{
  "num_hidden_layers": 11,
  "hidden_size": 96,
  "num_attention_heads": 3,
  "num_key_value_heads": 3,
  "head_dim": 32,
  "intermediate_size": 384,
  "vocab_size": 1024,
  "hidden_act": "gelu",
  "norm": "layernorm",
  "norm_place": "pre",
  "norm_eps": 1e-05,
  "positions": "rope",
  "rope_theta": 10000.0,
  "rope_fraction": 0.25,
  "qk_norm": false,
  "attn_scale": 0.177,
  "bias": "all",
  "tie_word_embeddings": false,
  "parallel_block": false,
  "init": "trunc",
  "init_std_qkv": 0.051,
  "init_std_o": 0.0,
  "init_std_up": 0.051,
  "init_std_down": 0.0,
  "optimizer": "muon_variant",
  "learning_rate": 0.00777,
  "lr_mult_down": 1.5,
  "lr_head": 0.0146,
  "max_grad_norm": 2.0,
  "warmup_steps": 200,
  "schedule": "cos",
  "final_lr_fraction": 0.1,
  "batch_tokens": 16384,
  "max_seq_len": 384,
  "doc_mask": true,
  "train_tokens": 103500000,
  "max_steps": 6318,
  "dataset": "wikipedia_en"
}
Each number is 200 + 40 x the weight over its row's rms, rounded and kept within 0 to 999. Layers, rows and columns count from 0. The size before them is the row's rms in percent of the matrix's.

# up: layer 6 MLP up, 384x96, rms 0.141, rows 186-202, columns 0-95
# down: layer 6 MLP down (transposed), 384x96, rms 0.0527, rows 186-201, columns 0-95
up186,100,240,208,190,141,170,214,221,262,215,140,219,216,102,200,146,205,203,234,225,208,213,193,169,235,146,300,226,124,185,166,242,154,216,172,205,262,169,226,176,230,231,286,241,213,235,250,218,223,281,186,163,178,201,203,200,236,229,183,193,273,213,207,186,215,246,172,149,217,164,109,226,213,225,185,249,155,142,163,135,180,285,282,189,181,229,199,188,216,159,195,213,229,159,170,216,128
down186,099,207,181,201,178,153,214,213,166,221,213,244,171,194,204,246,202,213,148,212,226,276,89,292,171,249,207,216,231,93,197,230,98,187,235,168,189,209,177,230,210,189,145,220,187,220,177,188,293,263,182,208,224,171,228,173,155,224,220,214,203,202,155,200,152,203,199,169,220,173,251,187,180,195,243,196,147,122,243,189,166,209,223,278,183,199,215,166,137,125,199,265,224,300,238,209,203
up187,096,197,117,182,142,181,201,201,284,218,200,216,197,247,175,140,215,168,198,219,200,184,173,238,173,265,169,159,219,239,164,209,128,105,200,205,182,161,144,245,190,271,217,125,216,211,244,167,198,159,186,150,219,234,212,226,161,220,180,249,139,212,244,139,205,298,178,246,187,210,166,277,186,249,178,250,201,223,165,187,216,176,295,130,257,169,168,223,247,221,200,184,251,146,219,175,203
down187,092,180,253,185,250,174,166,156,185,174,151,305,189,234,217,122,172,213,171,235,219,189,221,211,231,186,174,225,216,135,231,228,190,170,230,192,166,166,230,202,212,200,167,188,183,203,148,249,183,174,235,203,126,196,169,217,188,276,132,214,256,315,154,152,214,312,160,162,230,200,190,262,253,163,178,109,200,226,181,218,244,200,152,202,257,157,185,234,234,167,196,247,154,222,203,233,144
up188,095,132,146,246,130,206,212,142,253,187,186,162,315,201,208,187,124,254,187,218,178,199,199,205,228,205,188,198,140,185,136,219,217,202,181,188,163,208,179,189,193,237,226,216,184,199,133,172,204,250,179,186,200,181,186,185,218,216,228,216,234,290,157,234,157,255,201,161,144,209,197,204,232,265,174,306,197,131,136,160,224,276,172,222,196,277,238,228,263,219,219,221,195,122,269,181,228
down188,099,217,175,146,204,180,186,148,146,225,174,212,158,229,218,245,130,265,170,158,215,220,199,226,157,155,101,231,197,185,188,202,204,192,254,228,165,248,122,228,180,191,155,227,173,248,209,271,254,205,216,169,238,134,193,206,181,255,209,207,161,299,237,281,223,186,244,163,168,200,254,189,190,209,168,164,261,169,151,197,178,198,178,181,230,229,170,188,164,336,183,219,211,209,113,201,177
up189,097,197,204,213,244,217,150,200,284,293,179,221,149,215,192,151,226,135,271,224,231,237,174,188,179,196,188,126,125,149,207,243,169,145,222,280,190,180,202,162,187,131,227,193,237,135,211,181,236,232,231,239,221,190,144,259,155,155,295,153,185,222,185,189,134,177,220,263,215,253,186,224,184,230,173,173,135,220,263,165,208,201,224,200,217,196,220,299,176,186,194,141,191,242,215,223,216
down189,096,169,140,138,218,199,229,136,276,245,221,226,214,127,180,156,169,142,211,204,180,166,233,123,152,146,251,175,186,199,197,206,221,163,202,207,181,231,300,176,213,271,189,173,188,187,253,187,202,225,193,242,245,218,136,188,240,184,167,262,212,172,135,177,214,254,164,280,151,260,209,178,249,156,252,216,175,182,159,181,242,213,240,199,187,157,186,280,171,149,229,228,182,246,287,239,173
up190,116,161,209,176,164,166,139,193,192,283,109,163,216,261,169,245,168,224,219,151,258,208,180,132,212,156,177,214,161,216,272,252,137,268,170,160,218,232,244,211,225,186,189,190,111,196,168,175,201,195,202,284,273,190,173,245,131,189,277,259,229,236,191,178,226,233,186,204,149,229,162,140,217,194,229,218,224,195,227,183,154,219,152,209,182,216,172,203,194,146,313,230,193,213,231,229,211
down190,123,175,230,205,137,223,182,207,151,150,220,192,212,192,251,175,182,259,179,207,227,178,211,167,205,207,224,157,259,245,265,152,168,127,180,229,174,164,224,218,208,221,106,220,219,226,208,246,237,248,235,196,134,194,185,147,115,202,200,203,200,218,213,190,286,201,156,211,202,253,198,195,156,194,193,278,155,190,121,139,165,220,302,215,169,124,182,257,184,206,271,234,220,182,150,200,293
up191,096,250,198,214,209,181,220,181,98,157,275,217,133,227,150,167,188,226,275,174,223,181,197,195,194,265,186,209,277,191,255,226,130,202,209,232,130,206,158,222,191,245,209,190,161,166,174,207,197,244,172,294,93,187,230,221,154,231,166,157,152,152,234,175,232,209,281,129,221,183,219,156,221,192,219,183,220,220,220,156,198,272,230,171,226,212,223,245,240,137,225,158,205,235,206,250,152
down191,100,210,217,200,249,309,139,159,231,183,200,292,311,193,239,226,237,231,224,159,218,181,176,212,223,155,179,201,162,269,176,279,199,188,154,245,161,201,212,209,246,175,182,229,173,158,213,246,216,185,235,157,185,199,150,237,191,177,145,240,141,204,188,149,139,194,141,251,230,254,151,222,174,219,215,121,142,210,242,205,177,146,210,272,188,131,209,180,219,133,232,196,194,242,167,200,231
up192,103,217,174,214,209,154,164,227,213,267,193,220,237,182,183,259,228,207,181,133,211,150,254,203,177,147,260,219,240,205,223,236,206,193,303,209,226,255,152,167,260,201,262,206,212,190,195,163,214,221,254,138,171,112,221,188,126,227,208,219,202,138,178,196,261,149,160,203,212,166,196,217,229,251,165,250,190,102,168,153,194,242,211,236,231,174,226,159,222,141,124,178,129,170,216,234,283
down192,100,143,251,213,252,233,230,178,165,216,213,163,161,187,168,131,192,204,269,157,190,252,220,247,222,148,164,89,281,224,153,118,192,201,202,245,183,182,221,203,113,204,147,226,166,226,263,212,144,225,230,231,194,225,221,176,239,201,156,137,204,212,209,184,249,169,211,295,197,255,203,252,125,161,210,182,220,225,228,202,178,186,187,179,194,195,205,258,210,192,208,251,240,181,249,239,97
up193,099,176,255,209,176,167,147,185,192,203,216,158,295,233,147,256,244,261,259,183,169,143,178,162,156,183,220,228,196,202,135,153,150,169,143,218,177,178,159,157,213,197,196,186,250,288,232,215,185,211,240,150,205,154,176,216,227,242,217,161,249,231,268,212,237,202,189,175,243,136,267,205,190,221,212,262,192,249,125,231,201,226,152,212,221,157,158,184,177,189,116,203,225,129,297,240,219
down193,107,222,217,238,201,258,216,183,191,202,260,178,294,214,229,211,220,204,187,109,181,167,177,197,187,204,188,219,224,205,178,204,210,227,200,259,207,152,178,216,192,214,221,163,213,220,240,227,282,153,199,159,178,248,83,274,175,217,197,167,161,257,173,302,257,219,145,210,203,161,179,192,111,147,177,203,89,242,189,172,215,210,206,192,143,153,166,202,240,203,235,169,137,246,171,270,185
up194,118,243,232,266,171,189,144,204,188,165,187,219,279,218,195,216,200,184,219,267,226,248,217,214,219,185,183,237,184,177,160,146,183,216,255,219,123,202,174,135,229,222,158,165,123,153,92,155,203,190,264,143,202,273,158,236,192,210,180,263,169,208,190,212,194,230,236,166,220,197,262,189,211,243,206,195,257,166,218,197,189,163,171,154,232,265,203,177,196,157,236,162,294,185,134,297,152
down194,116,207,143,152,258,180,192,217,163,159,155,127,265,250,257,202,202,136,185,208,239,262,173,196,190,177,219,220,171,135,183,101,252,233,213,252,239,261,198,197,255,244,132,254,182,180,185,142,220,213,231,213,142,211,226,204,190,156,215,315,181,181,203,183,243,233,141,190,208,112,232,205,166,215,193,213,157,174,166,275,189,116,185,199,179,245,197,201,263,253,212,222,207,177,226,179,200
up195,090,177,207,188,223,106,230,144,272,239,165,152,219,206,232,153,199,154,212,172,158,194,234,128,177,174,195,225,254,245,266,201,199,209,158,266,190,163,217,161,170,167,228,209,250,241,175,197,238,105,206,197,287,169,141,185,256,257,211,212,242,172,253,227,231,257,192,169,230,185,307,177,202,229,179,187,213,156,226,137,161,189,238,218,198,153,156,175,182,226,186,126,233,170,245,152,144
down195,093,195,114,206,270,194,166,299,154,213,259,156,201,218,186,272,229,196,155,208,191,233,176,219,228,226,149,236,156,205,168,231,151,198,227,175,292,154,143,201,284,195,240,182,238,196,166,154,264,204,114,165,197,225,258,186,185,228,163,229,157,237,213,286,172,156,229,159,238,115,128,226,242,187,197,195,215,225,248,232,217,186,150,200,171,195,177,199,203,183,161,281,182,181,208,222,216
up196,103,128,251,192,193,123,116,196,189,216,164,171,111,145,176,229,225,246,140,253,220,200,238,161,204,196,258,210,195,199,189,169,171,128,215,199,196,218,173,198,175,140,127,202,257,222,227,185,251,236,173,232,158,300,238,209,222,258,174,207,133,176,217,215,210,228,282,227,265,200,146,173,233,237,203,139,219,213,202,139,187,218,271,238,198,174,201,217,216,241,177,131,186,139,218,219,259
down196,094,212,177,233,249,238,215,144,241,138,184,202,162,127,203,175,144,243,145,138,194,147,230,222,325,240,206,181,223,145,195,173,153,221,260,202,189,224,183,194,234,159,212,251,157,180,196,213,178,226,155,169,165,192,189,218,247,163,162,250,248,182,299,210,166,205,189,202,153,230,188,226,209,271,156,203,196,205,230,163,260,260,217,217,161,156,146,258,204,276,153,159,235,132,162,243,233
up197,099,211,159,149,188,244,142,223,163,253,180,161,219,180,169,193,192,189,233,119,214,204,242,175,160,219,181,189,199,225,206,261,203,123,218,169,191,217,273,207,220,163,255,205,142,132,186,126,205,217,205,222,182,244,239,145,196,207,239,244,217,217,214,217,239,177,233,188,238,149,272,269,226,255,264,152,221,156,161,223,182,202,262,205,152,238,165,294,238,108,189,139,199,132,172,136,237
down197,103,204,240,192,234,222,183,175,242,147,206,225,270,166,224,124,207,176,161,279,219,158,215,173,260,129,274,119,203,212,108,159,215,236,202,193,243,154,233,200,169,206,172,152,194,173,164,140,159,252,202,227,147,109,202,186,258,234,262,203,180,197,134,213,215,196,273,212,173,185,242,235,231,252,216,238,230,230,277,229,229,255,188,187,173,152,164,145,177,247,172,221,188,181,179,175,250
up198,108,178,168,273,187,184,228,247,197,251,202,187,253,155,207,232,208,208,234,201,178,162,163,101,195,158,233,298,140,199,152,238,168,182,173,209,173,245,186,188,217,231,109,96,183,267,145,192,182,246,184,126,243,187,260,263,174,154,209,188,213,200,194,253,290,165,219,181,224,186,138,209,194,184,220,175,199,220,221,244,226,274,190,147,216,214,204,173,165,199,210,169,217,247,213,296,213
down198,099,218,228,141,174,196,202,217,242,225,242,213,172,154,208,254,159,206,226,239,185,215,206,123,234,156,248,173,204,238,223,194,213,322,213,173,201,167,220,209,250,175,229,115,140,203,149,167,237,150,237,156,218,180,167,284,226,186,187,169,195,236,112,193,194,258,285,209,231,195,206,202,174,174,214,178,189,180,107,266,166,204,235,197,229,205,73,214,146,174,184,263,193,226,216,185,200
up199,102,290,182,119,129,131,263,190,175,181,208,240,161,195,169,212,203,244,210,222,152,221,245,184,204,218,197,245,195,178,183,161,174,211,166,159,252,187,192,230,143,280,127,213,149,308,137,208,186,150,186,178,224,147,275,212,206,211,218,151,190,221,199,187,183,250,203,254,248,146,266,213,124,176,186,180,145,177,291,162,208,191,211,220,192,181,206,181,157,180,205,140,205,257,242,197,247
down199,106,221,172,247,238,283,266,248,185,154,222,159,189,203,265,236,237,210,131,193,211,166,225,145,211,227,174,162,132,177,236,203,133,201,196,217,203,185,162,146,238,265,242,162,223,160,202,151,238,231,210,142,157,192,182,233,150,203,182,214,171,249,285,204,135,148,224,199,269,291,218,182,215,231,223,228,171,169,184,178,134,266,153,127,178,159,235,209,197,236,203,179,161,217,166,174,288
up200,097,264,116,182,141,256,267,214,196,226,131,201,196,244,244,189,196,167,283,178,168,256,175,181,226,214,196,157,199,229,216,205,151,188,195,210,124,192,280,180,221,220,251,152,221,241,193,177,183,268,118,165,209,181,142,182,257,213,242,276,207,146,170,260,199,152,260,183,176,159,243,172,160,189,147,199,262,200,176,185,163,209,210,193,243,206,197,167,167,259,241,275,234,254,151,185,237
down200,097,182,280,163,159,193,173,215,169,191,216,186,270,181,139,180,259,219,220,159,244,209,226,192,171,175,301,251,206,164,156,152,205,164,185,168,147,231,203,224,171,250,164,218,222,225,175,142,237,157,243,256,302,209,258,221,189,194,145,207,155,208,187,233,160,164,195,224,224,134,259,221,209,188,197,186,184,141,269,132,145,171,152,223,143,240,241,234,176,205,240,227,184,211,112,271,227
up201,099,192,155,181,161,218,189,247,142,292,200,181,169,139,225,215,293,228,132,172,253,184,141,195,224,239,232,248,210,222,172,197,155,105,195,145,164,165,226,180,246,130,208,219,235,221,167,219,166,205,188,211,233,107,206,231,181,191,222,214,130,199,266,168,219,144,198,228,246,226,223,265,234,153,164,225,229,248,172,129,114,203,142,159,179,199,146,248,194,183,182,177,201,190,255,193,221
down201,098,203,185,169,198,181,256,238,216,176,201,248,230,190,284,140,229,204,193,186,167,177,142,149,167,195,214,175,202,137,170,160,230,219,219,154,167,237,246,272,183,179,258,271,293,257,136,225,172,254,208,281,117,104,242,256,192,129,152,256,211,189,171,164,168,234,226,186,193,197,151,195,180,277,224,233,223,166,229,212,199,181,248,201,118,161,226,187,210,164,196,213,163,202,229,217,217
up202,104,250,180,222,246,240,222,133,226,283,263,200,132,180,178,194,150,238,259,221,195,227,204,163,243,269,186,183,223,187,172,267,251,181,253,208,222,234,254,222,191,157,162,203,178,211,198,178,233,127,224,192,128,215,85,264,139,230,155,191,227,174,212,234,142,207,195,184,199,210,217,142,272,227,101,233,218,158,226,211,128,200,233,213,212,175,183,198,254,200,185,133,192,143,218,216,171